config.yaml
n_layer: 12
d_model: 640
n_head: 5
n_kv_head: 1
head_dim: 128
d_mlp: 1728
vocab_size: 18550
activation: "swiglu"
norm: "rmsnorm"
norm_place: "pre"
norm_eps: 1e-06
positions: "rope"
rope_base: 10000.0
rope_fraction: 0.75
qk_norm: false
attn_scale: 0.0884
bias: "none"
tie_embeddings: false
parallel_block: false
init: "normal"
init_std_qkv: 0.0202
init_std_o: 0.0
init_std_up: 0.0202
init_std_down: 0.0
optimizer: "adamw"
lr: 0.00081
beta1: 0.9
beta2: 0.99
weight_decay: 0.15
lr_head: 0.00546
warmup_steps: 259
schedule: "cos"
final_lr_fraction: 0.0
batch_tokens: [131072, 262144, 524288, 1048576]
seq_len: 1024
doc_mask: true
train_tokens: 1573000000
steps: 3731
dataset: "wikipedia_en"
Each number is 128 + 32 x the weight over the matrix's rms, rounded and kept within 0 to 255. Layers, rows and columns count from 0. Numbers have three digits each.

# o: layer 7 attention output (transposed), 640x640, rms 0.0449, rows 79-93,207-221,334-349,462-477,590-605, columns 512-575
# v: layer 7 attention value, 128x640, rms 0.0499, rows 79-93, columns 512-575
o334:136077143155085181057109113148116145091116120106075135128145169187020117108157157077147120143101164128161105128167128160082124113153142085147125189131067145115147186092114117103117117061119115
o462:115076132120103174134104092135137157123092176156112135167136160143053105115165153067167122104057140057140087084136147151134136127146149072158114201130059148102162170111092197130121140071087125
o590:164117180189099161054157135169149121120169127139079153136153110143058160079165096041145123162119142137125096141137116129061143161116169097130156194086146154095161133072116101105121109065102124
v79:174078126135122142173106100152078110103107149101127086069132175107092132132134117098149158148109124087156185079099095135208079157098141175107149106096140117156163082133115086163081122118127139
o79:098099153125116085060130155121139089147123137123162143139115139126107101081150125170117115149111184113092139110119161126125128068162139040139077114119147104112134113155136118088144102130128104
o207:063104130144128133062130139101133121109109097128174121136107165116064085060148115134146100154127214087108133119122124117102100085161178063132084115113145112148122107157195126083131089086159139
o335:069110114137090131074118143109168146109081110105147106179126129098064122067153144160158103100127125030110147103097131125106066111139182017111063068138157115123084150117182140092104168106155078
o463:062093121126133166087121105109181139116115091126171123148130140140087114027158105152147105124110116093120167100082116152073095098141160012087074072122171103149110121138190115083085150102170091
o591:111118126121082113050135186132176140110100138136161127138110140121096086119125135150133127113119212062128128131143162127131099092151183043162065099143150137141090169133143172105156109078121095
v80:086140106101132141172153120110145117086149111171184169071109126119119072113091084095093140134150154184137089200129086101150152144103112085106119087062130138136090082139125113120031129148144108
o80:156142124094100094117090101153167119151112149093098112122120082138138125144124118092133131111134148084142101123110146123133116061142091086152132125172140109122131157146122126188116102110133133
o208:174140136076095122165100109155108106139097137139145099112115112125146151162126131092131100137109131136137128105101134128121156049131077097123147132175166116120112161170106129158118113076148086
o336:175140155074107117184117065121118146141074139136132076083107071157153131152139152124148108109133110138171149106142149163137131091124109102093118124160140128198085200168095172173126071062177110
o464:197083168050079127173116065114117125104110160127173096099127104139158140181125116132120121126098124117136157114146163110146153043135096107131156085159171128161080186157091174188107089044160113
o592:152175112091126111145081100169170126136113128090062136079065089125141147169135127113105103132153119086173133108092139167044111113107094095130083132143154100165125171166135131193159063063101121
v81:159144169130140141171149155158119098108105077102101148152121188104191137202133100150100078087121115126187080134147127141185150164049102181125128164049075069134177117170084122133124131157133133
o81:165111128123076091092095109156156095136161134168120140129139111122165102114115159098114138143148189099132115165114098147096149136141119124132169155133153077078092166106136125113148145110088124
o209:169135119170080109083094111146138078132148124175127188125131130128173098125120155103103115136177144145140117155137113148113171133118078141118169109096095062103131149109108110121155147100070089
o337:163141083153093120083099067147105088107158137171129153130106101127187113107058180101115160152174126144130131150098100168158116196108127163084185140146080052083115161133135131087156156078082124
o465:127127071136093146073083105136113053129164153170145155109105132118161055122068161097097140161181118162171137152131125142117137143080115151107188128102059049115108143083125130108119198057066101
o593:196096098112124129070095081173117121097134098151125186154138103100177132146060208174113149175160160137147159151111056184072153113154090141096144169173138073112140174155120101112152137084059159
v82:113096127115083104127178092125152070161118155181125149108164128118068136062168139083121122161112120119129149152120106159084126118149164089158089102152107125171084125104115150109100160133075079
o82:121147158119147159118136190171090119092108136121143093112142111113131166159123110111088115089154118132121159121093174117131139221139161154106116157130137118059077125132168143088103111172122102
o210:113127138091110155153135198173088150082112137100163103083168121140107159169153123075141126088156110106134144111096178130088126185128150142143120140125156091069074105130140143128133140151162110
o338:153143172075113150122120233201093109118099167107159078075161086151129152193164132071091146096134142118129113082104150139076174089116104146096098160136131079062056042136173156088100128169173124
o466:118167112074124140163135223223111097076101164119179050086161092155119159183205111078140153061147126107158117065115128167140165157145154196116108133139140053051035046146171156106107121135161104
o594:126190149097138100080143150205051141138127143168131135079166095121120180135132117102091095094158106153124121100093216082119140213111112127100144169134128093055063076072149117115127104152159130
v83:121194092134108169072121097163140133091062148129129177082135141170102131085169131157090078131102134146084084122117114116135063137090112103123147072121154093110118102137124158118081136142138153
o83:137102127133117070096127152117067159149148157128158139150142112158142125130149136130154126159126111118099096120086115150094128134142131134157131121127117141123094120153133139118114150137104110
o211:151096123148090070110123145095040177128148153113193135158157089125154101182124122127194126166113092126112100115118109183082122110131126137156164171101138153124117143157134112120141176156083119
o339:158136113112063038091129159126031177127142155091179108150165084130158086169123117140224123147142113094094141094103094155076133146100145160148138172088125144145106097162118107083176175177115125
o467:146127150133087086080134150115047159106141151126204152157163106125166077200141100122192134136120112119112126090093121129073138119104138142173141166131141145170103110172150123071134151196105103
o595:164077091130100042115128140111080192123143148105146115157146095153156134139140101165198135167119035113147108089079054161091095178111146179138124155109129127166116146215137152103165150175117130
v84:147134115134041190157132153134196106155124117133082146076128121062114098138105108152107169161063127124100129110152134127135183136137117135139072116157081107137110124111133146086124133116124075
o84:104100117101158114112156152149107120096161139099129141081106175134119091142153175173135114175165143109126129154129142106118120061090112138146182160109163104084141107087148117182116147128149077
o212:080127139094198102097189131145118142097146137096130132085123202152115105148147176131146138146148135091125124155126086121141136107078091180137164169109164072109109111082146102178099120137158064
o340:052104139126177110113176121144085169059179153104124135125105207148110123141168168139166105172142129060113108101089077126119126136046132175112101230120176066074113098075122127169121115176164093
o468:077110130112168115076157120108098150091129133105125145100101222133099120171141195143151142163131163089111111109097059115088137102045108152129151255107217076082116108097136112181114117132156112
o596:120090107096199129103160143109064143009199162116126101094072202152121091144142188175158129217164116084123108136166123181091150100083088150128119162134114083106117107096175102189132158133137108
v85:140108146158157102115109149094086087135137134139109084141147110111148108159098153215075123088117131075150135112127171129116109120133142134157070069088114130121129128128186161067031161130108121
o85:067134123107141093100137122097107151119129080107100163094088162088187151089120096107168124145152103118129136131113163070124139119133107204106151185119119171142151118132109139130135127153110153
o213:059111131115110073111115124063115106125139112136122155133125160092180127133135138099135082145127122133128073131110200102139148159098097196111112173098137180147103128103090154137149148158081156
o341:032119099120127030136167090082115158146123132172141137151126101094189144140145154093159076145152112098142102144110192088130158114124086161130065160112128176124142134137116183107161168193104158
o469:045131093107119052130119118129153159137116135182183126157148113092189142120153196124113104124130107125082116128099188128136134122091120158129077132142151120122112109147145194100148125191087148
o597:059144112083150080125122119087116159123112083113107145088143131103164152152075113070188110147167137137182127089066163076178149169154138255077110183087149172166116152153123144149139127141118156
v86:108129077124104125153099174090075168086127094143146142127109125109080131160136167129121090159098124168130143153112123134156083115159138152154159123152112046152117153173128178113084099103150145
o86:147113160129104087140124110124132129148132106104153139137105144104142174128130096101131135107164076124121126118176115139084112092138166142190095125135107132095141136088094084130128144172106125
o214:175102144139168106146124135133123110112170072098158154131119141124146146102114136111166118098153090159157143146183134085100106085094156170120069115105101183165132166141161124111121162150094099
o342:170108174108123102182113100126107125111207105110169151156127122066124131097124096127152134121142110147173145114163133052088081123150140159130074128121131122088146203158122102084150187161142125
o470:148111159155115138167092150141083130113193089123163175161137133097142102131121165075156141120126107156141153145206128089048116092177144155148060125124118176144083190138147131076148153169124088
o598:197142204119118088138169130099180109118144083054186154148161129134124155123112089145099110126148128152167106100131131095087128120116164165117043110101124125127150172142123062097119150164116140
v87:090128125143127158100111152129043064065127212158140064191122108101152118088126118141097069114138112123132169146086113114137104131143106102130124165101092142165126169171192187153122140107110100
o87:114161134144119107117122106111131104113130097097140118079153114120131116138149108137123123125144169122153130122105119158134138125139064127090130135098144171098125046151162149182164127133131136
o215:085151118191127100092124116134148087137134092113138135081110101104145110147172132119074119124116123154148134133115105158134128097107072128100137094116160120110124057157172153153139112136123157
o343:097182122155141135097129069147139149103109093087122108108164101131168133183153135144087135138163132130155129106098086153144099152109070148085100143093124161087118064137157170155147103146109185
o471:076157100173131105102137099165167108150108094081106133126152110165143139171164126126038177105170129158170098160122101152129120103126078114121145120110136130067097038172159123180141131137110180
o599:150169082149161130118109100111158163078120109086151082094146081103139127170147158180108127146125113069173154087082065164113109140160069157093098106087140156125134090185201157161143128120117169
v88:194110126167157089127108142139137156128110158185127149206132079143101125101092110108074157146144115106194109108136093124105116126193129175118113164128065111106110133169071135095134111156159149
o88:099080129127158120143141164105121121105146167107174157102123189094129139117127120145169145142080101054094171162130116153140153169130146124116145098096138097101089126141108155135141119169106097
o216:112057110068161106141130110102127114109157178094138122066117136072108136109129099129178139106074171077141164172093113156163177162123149098162150116078154086091095122120120145110145129159143062
o344:149049130094105059103137118089121080150147197081128150080114176070106115105139128134201129121066161083094135202113141178167212120083125077162178116061148058085056112109146143172160137206122078
o472:107103116090144083097170142108114087166175184065135105095105153054140094109122144149181141100094131091094146195089159140163176141094153095137172120108158047127094110153162150131140095207119075
o600:120064113117100053129151120093126083130137180150204170056095164119118136082138105097242136125075136019092137155127072139140225181094132142121168113107173056068097101119109132166204122182141084
v89:141154152149113118113103107139142105150173229095086203143138113117132103140084151176131076102120164151176136145152127150161165116154140110147103118185114130090133139112124135113108111165107130
o89:118100121124110137167159109139130133110110118157130110137146122105074133148147124091150129110157107118090141137074150104117121141083129116133122135101144123195121164116113119175144154133109095
o217:136104117098108151152137141135111092130120111151092098142145144095071122158146119099149135108131082164140149135064145084137120137086151146111117151102143154215095173157088106165125162126141134
o345:143093108109125164174137151105149103121115124143107103119146111122073083164163149114136114132165088151140142121047111093128110163096167163126105170107116163218117211182082116127180157160139106
o473:111100145146088158161123146147126077168176094136126085115139126138099101145165133109122141128130110166131133098074092067162171107129119170136096138136149177237106159156054101159173151151182067
o601:133113124121139166175128140101132098098112078134128143147193125099053120153161144113164097123166039118158176108045127090119082217096187181097145135066101139184087190192120093122133099133116120
v90:105160101158189154142145029130129121153136170141158113149102117199107130094124101153094165121153175149182121183112152109153190161080062111125089088091144160176151156127112114148130125086104090
o90:160151159097111115104111120140105134148154176148132092124150119126215066166173134188140177121123114126144116130095137165106116104183098149174133125088107139132154126117134136136135121109121142
o218:178163125086105104153123099103124122138130118124116094104113099092195120190159172181093187100105101107147113117076156193105106100192130113196141095144110144092158118130143126123131157088151129
o346:137160130056075083150155124145130114113134125128096066074115106106226118191134162199171168134105118141128114154093158186108132048206105122203107091115087188143184131111060136148118192052134114
o474:178145118058064109155174071124141125088153136111109085098122093105193138151166133178150144131101109119102125134082153133114095083162110127172099087125091173079169129133080141110133155092154105
o602:128216132076128087139104135198115093156168144151098085087125118092227070200169146201153156116143104071133158119061169170076087086188141169215168135078143158111162165103165123188179125048131160
v91:102103167140124155159183086164146133148130152190145182115152157089122123147165093167143173074116140133114073160110130096093137136168138076132167128117052176080188164148159149135087107174102076
o91:169184100117112111095132094133101162101113129120086136147112136167101149120077117121151098144130109108151101125125100125136171154163151141149125105093146159176060151123128111146150135082153125
o219:160164086090125097135122096164105120121146153143118164109122110148115142109094132119165059173128133156125115157180105119105214138200150118129107140073183197195076155116108085123173151028180101
o347:191133074109141074111098159125129125104099154065104128087122094182080162115131156131190039142150107128099123123146088148089194075193153134140122145080161189193078138160076103141166146045209141
o475:187158115112105103139097132161143101089128184090138126082121118163137155078140128120146047161143079146100103133162116156115200095189129176144117107129157171203047181147067095145172141019204133
o603:153180060141111086098112105133136158114113137121061192113093135144068171128144130124195032132134136079124118101123111093134164163142180167133130119052139192158073121160122078131143109034202135
v92:084112127196111072108162129124144136066129075113109132079108172138139134154155122115149179165077114070164145129137128152143082114161137127156092126085122125094122125121146095177048182105149144
o92:148097125116170157109079134141162158144146142151164100119101135103136125142096141151084108139127104092140104123077065134127096172073132107139102129133114095135163150135140132134136129104141155
o220:128118156138181118116091158181157129142133107165127111118119171118103065103153145168055112143157145097147127141073070145126069187069139087113105133130112082154185108122105115141123148122135129
o348:097078156122135108095070183174162110185160137203137137115113145115104073083144151147081114108161133093148095138136088173123119145070108031108082119128112112156189125060158099140090181112174131
o476:090083139147211122092075155183178148149151107171127133141046110133110072064107172146128099117141127091110123152143076203125033218075152080109066128160146117144204148094132148176084128112169149
o604:121111126115113128076113152198156101153149148185163105082127141107148085113136110133064102160152169076135115137110059161109141154069099053150079127120084096104224072064115134139114126130125082
v93:097156186078083111121135054192095124085160123139140115132066162139129077150126111134173117149095145200123150128104100145177129139121121250074138116093131103187087105117090102142125108132144135
o93:098154089131109128167102166138151172102155177098123153048135147110131113157133130136084137170142171067154165169137113159100146046105154163158146149120124111098167145111115135132118155117195125
o221:100184099133107105145145149119136176104113178098119210056126145110124100159140131109092114132156142043173163144154122160116134060112179174150155132148156107071139139136128143114091148148210099
o349:078170115123115140138143192150153133130121180106143165041138184135128047192119144093114196108162164011152164164142091187134154086164206159143147147092150125106138189089115175098117167134227097
o477:094159108144081118130103165147157136095111153107144187053115123171112073190116120128098145106172130057170129163159125152145165062144181188133153094141159114088097102100107102098099159141217104
o605:048209127129141128163135199159120135108172185095141255069124164101211108134116124139100118168161215020159176142113063189094122100162222191154108170080136120128204159164134153102138142136134108